Weights of a small transformer language model.
Size: 16 layers, width 320, MLP 1280 tanh GELU, 20.5M parameters.
Training: a variant of Adam for these matrices, 542M tokens, 8277 steps.
Each number is 128 + 32 x the weight over its row's rms, rounded and kept within 0 to 255. Layers, rows and columns count from 0. Numbers have three digits each. The size before them is the row's rms in percent of the matrix's.

# layer 8 attention query, 320x320, rms 0.0401, rows 110-159, columns 80-159
092:116088158208083127090123118125125137143118141100117121158059102072188145135093161122052139180138098228194134120092112126159148134166093151115060117101096085077149188158136044116122111150126141116130141153129171119209114178131068203115139087
078:139142137150200110098116148116143070094199095113168136085103113124096150121154167086178126105113127117093153163139076132057102190137162141153149128095197104153126130147137144143106125089117103086160111161156131114153092120156179095175116097
074:153133192171193072123152142106145161058160139079164179059129123146145188100111074073114132132113102129066147150124131122066111180135131159136118119131174094124163152102122077190077122117099141154084140117128084085156126116166160120186106153
070:099138125141077146200154101162123148171055122104059123162131104089116149111127163139024160133137152180159150115121139136160159145150130106135110134128137172136135192091163087095181142089129147155125125128118102160079114118094131159073119126
081:173110157152145093053086118110151175078135113124131164077115136172211140151166087144173146144127154081106167080144085108115104073111137146128144114193140108133103121118091157176089132202081104146103131126125135085150155116138114116180123153
099:148128103070135130131113060160093112196095160179107139135188139119121145172085132178155150129137154125118115131153120119116144136060136130104161118190100142098038068129135219134103131148109142129154095117104128158079132078165176078120133162
082:167073156196176137061104158112112148093177097114157129141121084141184141141126118094155143112144132148105176105147111111080077139147141155158089132157134046129178149164078113179102125136116129095144106129125124106192145161170111087211129144
095:108079123186127143085098146038154124102124043098137118093064123143183117138157108097173134096111181140142164084114102127118108141135118120139070154130084093114229171151120091140141135121144133122166114096126115134177163155123115108165119123
083:134122126115193116087155139146096134111163151140177154102203142131094171133123045117171109158117089114104064170154128090068127105113152186148189121147115106065092071116109166124063108150111122114087082162125134089137128076184150081164110117
094:067102102126108155151121100082098122154075108101079133098105079121109141153107168156140180063156162120137119128114134140085126169137131104144080166201091190064149098117143148068121134125152134134210126125152103184092108115134138111108136130
096:159153111152096092123093085206138149103096162126113110116165121099158093191160088097114127113112071146146161097124162118150130108154102112110130136153150078120204156116085090167163125138129131177077133142104165124162142125198081153123145121
083:123092188151167168091104178115164110115170062097135154138103082138172152145118113139189159067132153142106146110172073101102082180129117146145111119139107086097169150188124114159083102142118110139176121117099118119182145115129200109192108171
109:122129141113158119195190140123126140137117143160133123144178119097049144059161136112093113196153125131108116210092170109112149125136083171127218129080166152129124089098142130128109098072145157083104126163157134129123127135109130117125110084
085:112104154111179152110100128093093138124085096187122133157135141205154102126129109174162168157106186109132190088144116102129130066093132146157136122162082098168088100161149149109092152145147122089180121119115111103163122142115165137169136170
084:059059147137152110093115132067202146108144100095114131131085111132163139131105152102163132122128093127183093169110114097082114063159109138153125151165089121086184145126097134169113102124175123126165132188133123127175180145165122133159091137
093:090142128146114146080100044112159159142133147142096142093095071112172119137061142174134157096130105141183168118182148138084115136137151082179113136157153087100165144157157138136102105145176123158148127124100089160130121094168118165160160199
089:139153080103117094135093156109087086141156154090147124154119150110064113183163105122135094101105117141153087077136141127141133119114105090063103134153114179092119143146124126160116152150097131108107159088116154128105121141121124184087134154
077:076078097117134165098137134064095125125117147162138168127086141145129134151132067157174126124169183077156165083176134134111110061114145082180144134215109133135142092179151145107120157143177142097166126132107116149103099170193130132159111172
121:153183153100087115134155140151123176145149158173113092102134135051074137103158147099119098138137112132112137096133119111116154067134143144119151146135120168164134161123129171123137177213095112169050136152117112131117207130187087172129167168
100:109149130109094142114116200089155171164210148108116121155156123151149094104146129190150072174158153178222123127130180147149151110137103081109119133129149165163155151108191218136134101112153120116152126131143153166077101132121085140081124148
102:158132140130132136106088115124156135115216094140136138115098072114170164109173133192114150113092137142153192071129129113105123127099149126136163149129085138120120135133106223108103166232077120157148166142122091103145131110119169130125155172
107:165136140117104158114146214109121165171171076145179108131117117093092131111165135172149094149156129156127137074151114137140129116091116142123146102147157134187094091098114181108122154154110104123114068134119160144144154098139102160104158114
108:143123121104210104143061123164209081135101103116165125127150134104167123162107143072109154138130136078088160093151098134121130165121098119120102146143125139119152115127103136090130149094079137102139095110123121115122119150194089109166116129
114:164132144072126113156158158159139169178187168167167112146190145091094114093156158153113050129132120143179128120119107073118147111076130170088157156093172095168139119097123161131107136146161131156043097135079148161127178089151098166082123153
104:200131155105147145094109173081088097135137062150189117135111097103179127105092098130146106171143113146145206117152126113142130170107190100136127147082064160142163139163091188139121107191145144158181158065045149130125121141140134091112150195
097:068126120140093138146125070126134139127103183104082097172076138120123173202155166128093134123118151143172063152087133140131149060127117096178118129173097163108105106101187146086136150089168147129177117115169115132111101135091129173093130099
103:115174129125096138132168094161181128098116153125172099114147128170116125146126147061142114156158104173176064105129174130165173098146120142138133086107162106127157161140171044138160088115181126132056078129156137196120154131132059092099129093
110:107180156137143125126143062178190127130108164153163124162161136155137084158039133208108147081111127098064108179152098119094127131080162137123139132170145166126120082118111127151134142099124117160146090155110085136096130123211150124132093140
105:149066130123178150109106126106062155125131094131118133153165170095220169104185126143095083161070100109098165102093119122109118098098188144142115201124111125126117148141084131126139103130137159122106151108101094074110114139121148177152112170
128:104083153177141145082112084128107110071063096102118115139084095127203087141066162134094181077099099135116131135132139160116097185155144085162081162120078126088170153144086094133160097128111158146200198112085126127144089182096153118167137136
113:047120102125063142088098089154154137145117110101086135162065139104179117166126138136125206087136172140143091149161146186150127133156139069137075147139126151123128133118136106148153114094150134165146170123091096106133136151109140200146160137
106:155214169192115113119127152102083078132167129165160139125190143158034123106102115093175101146070141097144097219137111102153130177144176173117192160123170142150101067177106163116087125116157129122140119132134131171110103117130147069142100154
110:095101109157119108109152137152137168133091073101110115106046078106104167113132173104097207077139103161095134108158113150096099144193110127170094123115062149126159143124099096114144180104139134163111096165128094125171181146088115118174136113
096:098176155085127075135095069157109140135126199123081101166141124101120170154085130126116152118156098102125089176118146122095132116146096086139144119159058160101130137128134187073103197151130134107170186109080129151125066150183138189120143156
100:151130087117146082080087138193137110079065128111134146107162095188127132145068140134165166165116120060110132168121148111110122160156129179175090092173133097147132128149098190067162161124079102085145146118121155150175095152184113097150139138
105:159134094120124170181159174118122096070127132144116152128060102084149178135195117118094130168143198108130128121143069098091131096121156185128105130098184122146085111143182113089155126179154099087125118107156064094147146093108102148123129062
121:170186147158149144089142117122104133173148109142184144127104147035131121153107165115138155149085088152140150125166103108143155102108157135138108122099169153112072140149121154145087121120170105145102084155061142088095187117173105137099147158
097:118179128184125131124116128135100099067082162166103133086097123147103114148121099077122155103096108075080107209166092158137098157110130124173188126143126092069140084188124102143133087095145129112176061143145074173100102141106164077154111138
124:185120136079177096121123150137092171101138125113120137098139139115121140128226112103157109124145117149094215077109106111078106110115184144115118144114147079133103113165091156161113138181093139109067153079172126110129109118075087122153114162
119:071135146126095155190159100106151141118169174136116124148171140110133150080187164161116145145134112163199041170149180113123140087139090116145100112145168172109066146160162177139095098118182116117121075184117142118117170095146072145093143133
113:125162151118151083115157130136136132162150183135154145155191112117047163160122138123120142079143092129122099152119083086099172119084087175100155114087169162155126059087105137123094129097120105138058080137125134155156168125182101121129094107
101:140093156144169122146107146108092141113163107108066116145109067098189145111164114160090141124131100118105167115119116076096103131094100174140159178146100124136119103168057168103113162132119115121172145116123142100148103154196134191168116205
101:137130123108150122134141070139200125148131163103191116114189131170162140105201133123143138166151123146184062123124149109129127091100122123123151104146127090128083183168108103137090139153190126111113086134171139128160151046095114124086148086
096:189097112128140146177126109160140187102092127133131107077150109072097089138176153102121088105166126130135107033058105087128116110107103186088148114138190096120178096091085078138098132139066169143008097137106152141176225162135097110136139139
097:065127111083144081115112094148180109132150113082153123164116116123120093193050145096116152091108080171118084120161149139138131124158125073115058128131099166148136136159136111081146146138100148123160178138119141152091075154197038144138140146
106:114125162176105167132155102069084110075181120129130136127115193154132122129098102122157040127114103131167105120073183107166124149165113144161139084118148064141130073172121136176078059142154113114062164155110173151143140135116147126124136175
099:050107144135110136099124109146141086162111146086101150145079143142137111124149170103142144094122175093180068094134155178110129150216110071147081100119091163176117125161138156131065138127151137105140151114146166090117131136045094165141130147
092:086096134172172118108136112177094067140131112136180127110146094111115175122156179116149224075085128060102110087129071139091107182118142151132101142103149080141092102114082079107078138120099134132134147140129152132155123120120086079174145129
107:126132109140117066171146156118119094117180187132173119149164165138113190098111121165127147192136102115131109189155120110096132114131113141154150140055139143122095117136179184096140131112135138104083128131136146147099115071128100130083137151
104:165111103124143173173128151099120171135153170174110147163201074123090164082184097155127088151179115135108147135084082086105137127063086166105161150095195124092159085097099143094110083122105128093088106151119096162154162122176123114114127120
# layer 8 attention key, 320x320, rms 0.0338, rows 110-159, columns 80-159
089:108211115093063146123144060157097118190089165132180182190193100114131117115143193131182148076085093158107136113133141151124162184125152089118123091135141161117095137149143128137097094104173078093149141105103110124137157223105161137202133168
084:098097192147181108125129203127166129138115110110100062092131161116153123105133077098097114140133170116134146134103113126109069026147135135160128166107104166133177116068095144042139166149103215128143117189149118099101151065179134175048124126
081:105086135131162125099111202131167113120155131145099053098128139116116097129156116117121108131115152067125168132123118148121101098159111154140100190108114156173155144061133180051102169160093184133140148143170153108101139063180138166053099133
077:105146076121071145155182032079091123144135138139126221156147119170126147141131172146171156084087140158113131136131124165172201175130147092106117051130169137116074147161154110166126096105187061125175127134130111139118100167089118098193130135
088:123082143129180145138087156138172139105133066082129052179083178103135098139117089152112081181130161074153150109156147093108093145121064159067138158144095108131187145107101163161131167142108161118128138095137181128112129063157144184105105130
104:164125125168173105098107179113154128081070094131091145128053205156171113147085103149067098136159125137107111148172151092114148107145069160100130135172082116149158077134121143180158175134161109193077133084143161147159129058113103104087107147
085:103134149125166105107095173189166133105130125069133000116092156086137121155142096108105126151129098130171111103152147114085047111137131154095077206116120169129203129098114160085157159143100218108088131105141157125122134113154139169020147124
090:111112180144132164173113161157158142126136153079121000107090160107150114132120083128123124164104130093143128079123132141103027101128127133126104183074113164126150116093111162124144111117087244100126115092126140114107157113157145137046149158
091:158098142138170084076089183131168133106137112149097126105082180119148117108151119099076111164179135089116139133135171095102122073141115148087111191150120091157146116071136161071113181160115141184072136153143117132132170040159096154065090090
093:111102137141146109142093113055132122055128138148099021093073173167178138168103133111084107142147139121086135158150159120147014113157129115101158163143133111165087073092075156129097174140116215169134120115102133150126131063113109151042074121
095:145158072114102142096136035132049164168153132108125204182119141102131160120148135184151151103123116128159079128148155117128177193103159147117095084146141078139096162128190127130133135087173056106125139093100093135156083178078127111207145137
084:119081165145159114144137158117197107054126102095141000109078161099155111135126067121086095164118115136122170090137134107095038111122130181106129175087105152124211112140075155116155145155101239155080137114143132106132148110178159144050134119
115:128109123127127078126145167115157097159149147170109168066224131165100105119157143091132133111107160105095160108100156145163145099149120133196156164096173129135115089059091145047088135150092121207134135179185098116127115092146112173091095111
086:150107155145183142119110214133190092093092088098149067097087167097105123136102100065054067113193108091114150115159133120078058128153069139115132201117138145111147121112093140156111155187101176130126142074152172127117132102075138181085153135
085:131090097131161121129132151110172123060151142116142000132141115123132144155142079152147113166124115092103092120111155091158021139128075204104162214118104122151197099144104146078117140144100205120103130133139115100093162035150153176012080122
098:118107073128121083103131068158181084022114137088150054130098133085091148139145119170132115105185120089108073160192131121116076170157111156079147170147116091161107095177146173155113203127149163128102141140115111130137132108099182128054084132
096:134107139140094192133129065082070156109162139151108166165107146144159115130130128153104132130135106147134069155112118093138172150104118130163170028132136088137159141218193074142150118099125117087135090118083128142155151137119117115198136122
081:171060122138179100134112168090208109043116111077135020114071157114122118173103113108081083145182109101123114141154152096117042104147041156089178193149113081117141140142098133122105183148112205159122130088140157137118148078127146139052115127
098:152143151096113095132117114119064154173144171112107255143115077122135116128110131161075156124123112144130121138133132124173239171135121111099139097158177165077109154102082118127097119132133000085152146083079094100108170158126160112245139160
092:076133120098106136158136091110116058163111094132146255111110078102138139132173112141134122164090099154131141113077090107166251097101109130130103086154141154099144191122132100125107145163133012132140144149110124081159137183137177071189080113
111:151075223152153099132146183120167073103075202066131058127136188122102149116081088088113139114169159137159079144126068090159062164109140127117086115144037194204119110150140174105127114083099160090156145137100161091067139076123101184178093149
102:153110119097155150127147129119102123138127117113106239133131130112140146103144084106116114136121143125113179101091129087138255117118107139125105141109141164120158181102147098086168143139083023197164137150088117104156148156131139077173099113
097:118090117139139123156123163124118125119154157125080000118112166080112114156103175119146124111116156086121110092158144125083000101090125152140152156126085128162101106093130148128142129092128249118096118133129156179135133038122120185026156155
095:145134134120112131102105105131083120167112160131101255126155090130141153098147105146127126142114156135145138156104121109165255126107129144119152079117131112099119179121127094155130136111127000141136120111107107108109142148102133097234109100
103:121124152090145165110128110152090148126159113082081205131085119087145144150129125106139144095121147135085119111160060128148224175092098128103109112132134179080103178133155098196095104148155038066126091104109115092101154136131177157195140140
103:076180079077078077172126106114149098163107127119076200106142129191144103098123159163102121187125089146120160085112160125133203102145131106131118119126171146079114111113146087130160140133141072185110119104115150106091102180130126102092098139
092:138207110148113113119123083111106128155149113145122255143141117111189132127113164124114117143097096113109156147122125148112255152139124129085139082151157129056103154151116098175117130142151006150151157111125110116139127180126160101216163116
116:154075120144117130138143157119125110103139144134137107103133115106128132064125101133140160114128154163171093152110120137128112103144108144127163158129106095158120119096165125129159117048095166095106107114088147216115122076081115057067144139
100:175063124127162123103081189118125125099148117140164012143162152133062156132175128159128104116173196111197089108160123119165010094139098137135107152130114085192094091110137141094094147075136202113139122105124168151117111042047097126099108128
099:125136106152120129105127097127163128096141134119143000128104127123131149174103133102132161119121116136106096123135113147143000118143129127146125145127092118112156092138139148138115092127141255116135105115134118151140141120143152124000126127
120:100119084111147070123121074180104116151100190086135068145105088136129100130094143153130157150082072152083128092109122132143000159162152065078147177169132148087112158189121138152107105121133202104118150158118130140160160151132192128102139189
109:152084124142113195150141202104163106089131163108156142104072091115080114112123112156170133076173095143117137169134155100060120141131073109147121121101133107206159110106178130181105127136095136072095068144168163123141125093174052132107133119
123:099159140125120092138111084150129184076094124130098069196123172226183103137084167126114194099122109144113136123157143161119042152091133121122109120138133151089177119158129120103137117135144184134177137135152113102138143153182158153138137175
104:071122139127108079125149073125117109169100149114058254145138145150095126131065125165150136122105108127115111119132118135100181097144178132170138126156124189090133095093103124143141127126162037116098118112102113146061176163138102129133141156
096:136109157154129172149181134103196162121132103183120064124136132134059131141097136086130130094145118098117128149134141174050031075124107102144149150130103124181105032093147123109148160085103194109131114123212127147117142095130099190065115071
113:132167150140139136096140158157142159184156135146137255134176135142127157117157147135127156121176160143149162089135138156088202127136108122150141069140140079119071157096113135137148119057051062116121083064144168138072103115109140133196133119
097:154144117079121128115120111164105132139124121145098255133117095125149123126135129152124177091120135119108131116180108139124255156120135133084145070163140151078100152143111133173145098110155000131122082102124093084146153144102124116255129139
092:141098116147113156134141171117171142121144111107183000106119153153103116100126123131155125096199133126123097143117180127079029147128115138103113156104113101198118094098127130111173113144099251104144095132177158150151108083167080141000154109
100:147084166134152171126174180092109122126134146143124000140163189123068136099132101127088092109156144118152138117121115098146006133122111139141132145090095109216110103139106127097134173123092255114143125126150181124097105064089093165068105107
093:161194107108132073131108113153124095157083108122153255121133109129130133120139127166126157094128119163131114117101096133135255137122154144099144079167122129097156146124123123138130142134134001148131149121133122117123131167146146068217124095
116:150084144148132154115118148106131128142095155136099255157131156155151093076136120178105106150141152142153136172116117148065255074157118179177150144159141097166153116094149090137138147082138075164138144168098135138123124111097093148198124134
098:143057146139162100138163220148152125106114163105147014158156161159077143163095109183153114144152173151133102126111125145108054101122146169161117148105082110179149079042156155136146128062122193111097140152172113116103124054116085168080092094
098:154211138146126129137112138126150143164115101160120255127192163082188186119084153171132124119151147090094130143115080126099255147139166142101117058130153098072097143166117122123149173166092047132138156116116129120108117124152105114233144115
107:207176119143157127076120166088153153193143181148153104116145128175155121154094106087051133161124121167177157180093172137132161099112124134132170124136137101135096143100124126070149152131140069175109162108136110071165132139095084128145093103
106:066110113142072089143151052092101121130118103159087145105034104078096101113093170179080171122094079116084163127112101151132128133174153101141155118133125136058124094109142136182128172102133126096094152110123107144164180188154202122100145172
117:181129112142164175061147144112153136080170113128216139104096071132126139089170095111127066112135123151146145170124142109131108129155137117144128155120139117160173153133147121155099136126129098165119131182105164126162132145108080080164137100
108:132181129146104130181071090081118136077133093152100006110103116106105137139115145118125175086129127135082144123132122136184000166112180115129140165111092134084143114145113128162136118181077223142134094090113140161122109149153138071097144158
090:176131148136158127156098166107187128078109164115133000149115198158100128149089136142120113100118142145111111163116144118095000126111119155117133147147091120155123094098144153154137137106103255109122086148161116164101101074164099165047138117
111:114142138081152118133124090133100133180104068148102255105110064127087161100206136135135123133141115136109111120123140103153255077149122142116141110170137105148147105114111164094094130109119013131126103173097114157108116082165139153149115147
113:146074139151132106086138186135135136166129166114132244155155174137115112149145110152111072165140167139187126177114110145089225051119125170188120110151110092218113148105150137092138163119143077163126152161133124149132124102129096158139103064
# layer 8 attention value, 320x320, rms 0.0268, rows 96-132, columns 80-159
094:109138080130155105110155127117156079114187177149159120092051185158136124164122175069189097116172123110118083111063114106095126088145137129114108097146129137164126160126148105129160113109135146114113125159156066155135111161149096115116104131
085:072157087099108099195116142096128140082156115186078141131111149135138094064108132054183111151205152092099105090119155164140103127187139073109173149113151108137124103112142167112134131170135111142063168169142086151126122177082096197134129141
084:153125098129126177136128160139098117130106111110136108144166088177170152113106123173168177137149112158125130195149150089163143083149097120140039126133112143113136114170153099122133073142132147128093086137092069147164120015110133150133119087
096:135123136108116140116044164079133154129181142172104127129136118110131165064118139105121126149171136147066128206152112124138143108080102155187069108103178132092127135139160177112150067097133155103132124119123089135088164107199118144116169154
094:075060112135091153118142133184130176153117196122152130118164144114107161126120137094150121149100110142135131155119112154112134157102147131169150143100144085143150162094147126143132081118108156179121130110141060163175086045203113124118165090
089:128090100154130142135092109129180034092132128100108139149027090159077093162112121102114211149131147121138134144085143162155106124130066078120115130103159122136139096071113114141143170112067123110160134096079141150100132165123139136149135107
102:100125147118167102121146168128145089132078100143156124099184090117128145082155047103091157139095142108124115175098077127145128096057109160123102118112083169125149114056115107146153144107143136072128104137108025173141189069175108127121155149
098:130136123124069124113158111140100191151109132112183110156161156135121136130112122148156150147207130142128132160184151142133134088148218107096158106187068126118097112091145159122133138181114101184127127166093116112117109139100099078126114093
096:181158129150114116134075079158057148145085166160152120082139172132105143123169138153098141119098116152115165133115081156155142163109164132156137142095073140182166169104122161142160096200145143167110133103049067111087157065182126141127102145
088:146134092160101141090138119134076113082084088188072121097153130167108172091127113102145169141156161113178123140156121165132123153150148112120150140160116111156133092097134187080137122174126114130034075149192083163091195069121182181158096141
093:062062157152142114144110094134115113131143123155141121124091143114131094152107113165117184102019120142163140105160160180135141067107174098088138167146086072154148154124106150101120131110092105118163104141095106111148144160066123112155115055
091:136190131157115131152187093100106173147113146132161112157120134112095154133091116124151173111096159083158083093170123098117135109170131180146160123117116168125115127174148095171074113065124121117152059146122133178123146083109114110138177149
098:129166119127111086154127093123146123123106126109181148095168075172136128121103130154163138074167128126159079141141152150113093132182151038113126112142143164105064127137122150135108147139137126119151117182160137136171055166081135119126164158
084:072130092165105092186146103111168119120148110109178139117124121127161081139091097067107151159113149118130127170094150152128125020195100136095188144109117091076107081124113108170125178058100133164154101137083105136184094156137110109139112095
082:149105099112122125147099107148135148159115140080131139076132162108080149145183131170152123016168145138134073125127071111135142167091132122141114114075121180137184159088094133127148054092115167111179128118196143115117130063203114177118169149
090:105145167141076154132126105134138108120099161173129130169137163144064194160127201146163130086150164159137025085115100161121120144150165146092136103175085111111169120086145134130136105119098120074140157081133119167124104117149152119141149176
096:163131115161134108138167118105095111125015088061112133084166101134186158172151128201121125073084109154148168104178132105150119134175112102087099158118114157149093095141134133099130167188116126189075141156112083098135115062070147125115137128
091:148173109097134130153113124145138124130147083132136136134124148129163212157112132140126140143125095152118192133107118086142142157113122110084075148123096158139185136149114104129205104173097151099111120075148158092123114076142126171105073095
099:152118135098087140179162143126115173130084122112069114123132103110086158103156169063086131000121136129150116121172108097134144092178148095095129142121120189139157129119168199139120079133109118083136088181140094125146148144105147159125116190
096:121096085153156085100124136109108098122131114111137117137117143123092089126142099086134085215124137137150148151114140148159119000139126114063107171134110179142163104101139161145129136067098114165156101142169038160090189126145123137121116061
091:143139160123196102146113098123107106152138117103157120170074130110096097141150077153076103197059125146146140116092126069149138143103154141100145162159124122140121145092094109141125214137130155186168161098075178083079155135143148108163098127
102:108120083155154079127130139117124120131135142149125122104148155149195102107130210091165101183167133141143093136062092125120123128112110131115084127169132103146138149172110104161147122056173144103106142190093085170128061075156137168106146157
085:052135135104157123181148132118167137140153100104098158110075142118118152103141141183134142103050120108057170104143162094132122080076108113088106159065136108116135169139148159123104182132044133164139130165124164083147201180106074193154138136
085:107075071135101152186216131106171135110119155121108135148067118162128081131107119146110148101163135115119165134128177114127125105171137108157141120126129137108119084117151159140147143154109124162075182173110155121170173225065104113140115144
077:152135100116161121210114051138118154129106136126118123136157176090129162152148131127103103080150104176097161129079084138136143195197047141083091134077093176138144125103126118144212144202120134190106158093070149078112169115177123120112074122
095:075144198135086091128129141206141100134163127133136135160073155183083188169130190178185158166127150114169100104118143121126123159123135109115113104169109085151089151143150138082095176186074111095125186091131128136132049152095152109141143143
113:118036106143131168076127133112154092130143129127092119138179129092173126140162099139168132185106138109150152133124100172142132099072096187103141153110126065159160107132120136151147081053087126120152075111158071170071138089176169143134142082
094:070124145113174070137157190101169080124191101109132133109120095159148128164105155137125160146097111148130135129121117088119114060045097178155135120107174111110105144180113081098061146113089139123156131125198075172125096164110104147125175093
092:131146096098099170129174175123146140119119128093145133113098161143142185155129164112165096092192133143108095061068059093107123174151096099035115100165134164170088168140131089087138083136116160095167103132172188131127117151124102125117118126
096:188172128119139180171110151128058075155092161083108131138144088096106102152134116106090177106180115125099174088088091128122127094084137161166204129097136164061124172141117102140150100092167157078180050065121217135110125185100056098130170137
094:126123107122143111104073124169066146163048117117156114118094179157164109093129101126109166129151128124126142084113108127141118182135162128148118109176105163119161150104123131124102101127210137138121108120083148097161133075177160166136101157
090:113204138123114125167155127136162076130125122187085132141141185107129191044112134137077182128112121113087113131155136111132122073088088105108129174134078071161137133063114156144095172132143100113095037132153173145115165156085133153137103137
094:078102169098131103090115144149128130149071196155098147137109122198117117120119204030079103107140158091120110133097093141135089099116146151155174123193129142133116110093077109188049109177125122103120116121120185136178149132150133131137135170
105:146128108123172148066133124145093210173109133080198138172146128172126130080128119165155119118214119133131150160142154168144118123138073081144087101153121137095112133142087166140153146152189138128111102123155218162156124137113103073105142118
115:124108110130126133084090117065108092119088198134097125180136131123144138168108161073109102189096172107163121105114101163152113132130156161087177113090150099163148150116171101123124151150182126124187163139111140185121133139070167125106115196
109:165089103127160191182159127179125166153123135129101135179170125114087178116137088122146144169102101090153175146161195134125137127074139130132084136137086105131122124163131138133164076122153126097129082134148144113058112138120126173138179095
103:140124068109159196138107134103112188140124114169101124113132076162144113122147159082111169095096062128128178165121146150124116126095130129134188143122143145124081131145102154075116131203208100144222121102134115129116133148133150138116132165
# layer 8 attention output (transposed), 320x320, rms 0.0621, rows 96-131, columns 80-159
100:148082162147077144095099195151133147057128127073136158113202125106100185032178061102141154193100127130161093132178124122087118169135141138147091134101099066131109140116196153135066124150131114071119106146127184097114076124117138151117117118
086:155113192099125151089110152161135079121121143132159113107174154153082194097178118101113118105087123135113156159139125054125111115111152165128118109138197129077170158111149103143131114124096105120160108100069188127152067050166100116133119105
087:061076128136162101078122165158145078089191078119157175126077153083107105127149174127136122160140133129148105123133101146123092180124130171138128133162142084148133145074155147173106127128057154175124101150173128107142140166098171138157089108
097:154135116116106139141131140159103180179141071159108119104076181207161100147165153205146087107168123113137115130153131170120103145132129146070136107104130168149158107135177125110155143087090130133109161118109140152100097102104096083166095107
095:113139133103157147209136104125169160140107159181121115120131130091204110141121106135096119122131115118132135137116120115170135128115131110210086095128132115169160148071123092102174146167107126106106127090120079091086100155139088098106149056
089:105147131133122139100146106144100180131130166104113109115108137072062179114161200157138153138115119144113073120156098146115072128054143204133168125139102105087122167124104145159121152101121130142124092111133112089169114096158110124141149129
102:126132144127135164151108100123081124154153131080062167135077124107134062199098216169162116185174121193164133161134158145104055137177171122170167098095144114143140115177119104146130149086088080164086128159168128099116156135103142126191098100
100:148134169095165110128079187118179097057166137146150169135130130101147105133090145100106076037131117130119165128138125127136126070115110117084168130178151117141123126093095107097091181113163129144127111073157122141146060151151132116123135108
098:143079118113151091118110164112166149168102122177131130184149133163229074171151097094118101106154150138155120147097160161101193104129126122101098111145175108123118149154114044100120145103126121038167091122120125132105146171052137124090125053
090:141101123114165123118094152159169121148131112147187184163127142151141134141148137123127118126075118163078163159121111062143044119111132213098138137159153100095097152180084060152078166091100126133166116151148159134207138117094111078132144108
094:189200133146137102118132151157123127124167177133132130092137088107082150097115180116184027113199137125149124163133088041131097102099121108122167088141146119137060128136149124109144143158151173149107072102164109119203149131159142207157122144
093:168074153173146126091169100117166100139072131113133151181071129157121103203109191113090159155109125144134125148088123125146088136125161138160152112127119054102162155171117179162152152122111101167117167130091135126148146178154128127131122121
100:127120149073149106106115133136071087109151144122140152122137111074099093126069098094138116133099096144118129184170145078146084140135135229095176167131146151100112119145113146172092137156120104167143092104080138143183157128179129094162128174
089:171093161146137164137100121158107105103154149089060156127155155133095124141163184107166077134121089137169105158168110088113053063097150152189164128127134097141136140127177207137176121173108117174108098103178118120119076103167136185193136133
087:133159145116142107146197111064132142212042144139130106156151085135170065163088080095139131136125194102125100148105150147130142159138159161129098141084131107142128115147087107111164168134151135105109100132099129142100178130153108103091134091
092:141168190106127101155177167078146126120125184165156153154119132126127121126081109139122150124115088111068133131116137123161091087063082177118129106145118144138116106140072101079079204144139122128169160146091141118113126164125138107077136110
102:118127119102164086094125163096155070125165110148161162171097121127095111118074198163079100105207134143133127158130157114094207144144152171141161146142138126113148131082096081158136079123155141086108085156118150096144179179151147136138094131
093:065076102119149138078108124146134120080074092067134144118140055099131111108172114117135152090125158138176115084100128181084154147088156117138069131168147143143067154062132116093098145079145120111134067142180108111139151154094137114109113104
096:156195146120144118107151099128135075151070163125201137145186107110181052198103154150187158168124135140107153110155125123106068122096159131128117118144143151128111089197080126104123181119136140132133126113162110153130165081102136130153205145
099:146151161137112112127120114182152140109157176106109163152138099124169142144106201140137125144156130166137114119169103116132057141127146092169160095126121065110113117159166131136126174140108119142062108110150180122161046106135106143156134114
094:159125112146101102127135136106177140162134135117081108148141140147139169127109157106131144114124147143135125130094123122129180098158100080163128115102114128110139085163125088108122123113165121085106148167151091122142108129133127163113144128
107:170076118139094149136170136135167150119115093070146149146126163125106179116135080158093155194139120186136124114140144115115167168153085186196106120107078084157141116097202116078093084190078139111094152133120169081098103129110119106112088066
089:171218152132112145115147135091113098215086133162105104115184067153128130129136138095139091090154175077152120165122124107127176152117170097140108065111152172130175113119144110086213041113188128170112112092123109128146093071189147183140122129
089:113185159129128169117093121112125121110082153126161137087192132088114158093163171105128171097130135095138124106163094121137135051054136147112133116174129126148105137100136157130129108123161117163127088094137141135117044095169146164148173109
078:125123103118133116080089166069119096131133144120104120168175101131143112143146104097164195134148126133162096132070145181056216124107135104134101126156165139125160145092105103076108116124166139062168120112139121124069106138101159162069098077
099:093180168071116151137157130093125103059130179146127141091116101073137141051095074118088112065122112099106155099118131109135165107078121154091125112155121182149117113109059078117081149136180142118169120155143120117140144153134132129088143121
117:118145102151109145181130067145101196122079150117104117126081123141089149102139171172089135129150158127098075113129104187134115122133132096147138113118094121127112173108115114132175162151124139146095145104133192113117144127100090112117101098
096:128114148141076159127144094176104136103118126108072133101095106097077174082153152156149100207138153105185132136146128118116102186131180148165110108088105140144147127111188147164182108085126093140126126137125146093148114103177087119150083151
095:106069125142145120121136106169122090063102125086159160109169099123124093103160061058095194180072119077085168065123188152066142136125126136142111163135102139122137126118136211127080138173171139117146137150111132125096091090131161146093096123
097:149088099152134091096109075179150157116129127128134124155139133141101094158174115112146119196099162118125091129136123178111177150123132088089135126118120145154098101155129196181132151149117089164097141086130110153089120070148150124138111138
099:136066108132153133155169146125149142158157078161121118137164149133145080174163056091111094175140118139081170136119173133101149114217100119157117134098141062155115143135143109116146139163068155093170140148137094167088145133056148144131146088
088:172107152104127124092110210149091160152124127112102169156149131141089193173152106131150049129135163164152163194111120108109067098090195148112132118101184152182097119169126125094155169106106135151142182137128096099180100128149128145130062127
099:152122108127157150177138087118160144095109104132130142169105121065115176149134150099096130148136167134130089128125177175145103141197148118124103121137169098124105150111143062059173172145107100091093133156136115141114086160155158170135158067
107:137131132172133093109050167099146106146086124106133127058163108144153130190133092078109108170094072082081179104087147163078143100127137129087171141112152135109139149124151093123094149107079107184098153088124089171084089142166110154122124150
119:116070157147121159109135143106151159105185176096117121110135151114164082130130139191114143006143099134083112145176131172109142112140137114148131124156042142171075086197123097104128169127156137046144171089150179111149182142113144107113133083
113:151095098131082127097116127103128151155136079134111114123127098145156087101086155144140088121107109089131132139120104098163170169135043090121109096149194159164096163124135130114110133130104135177167125135137051134194115123156170160090119152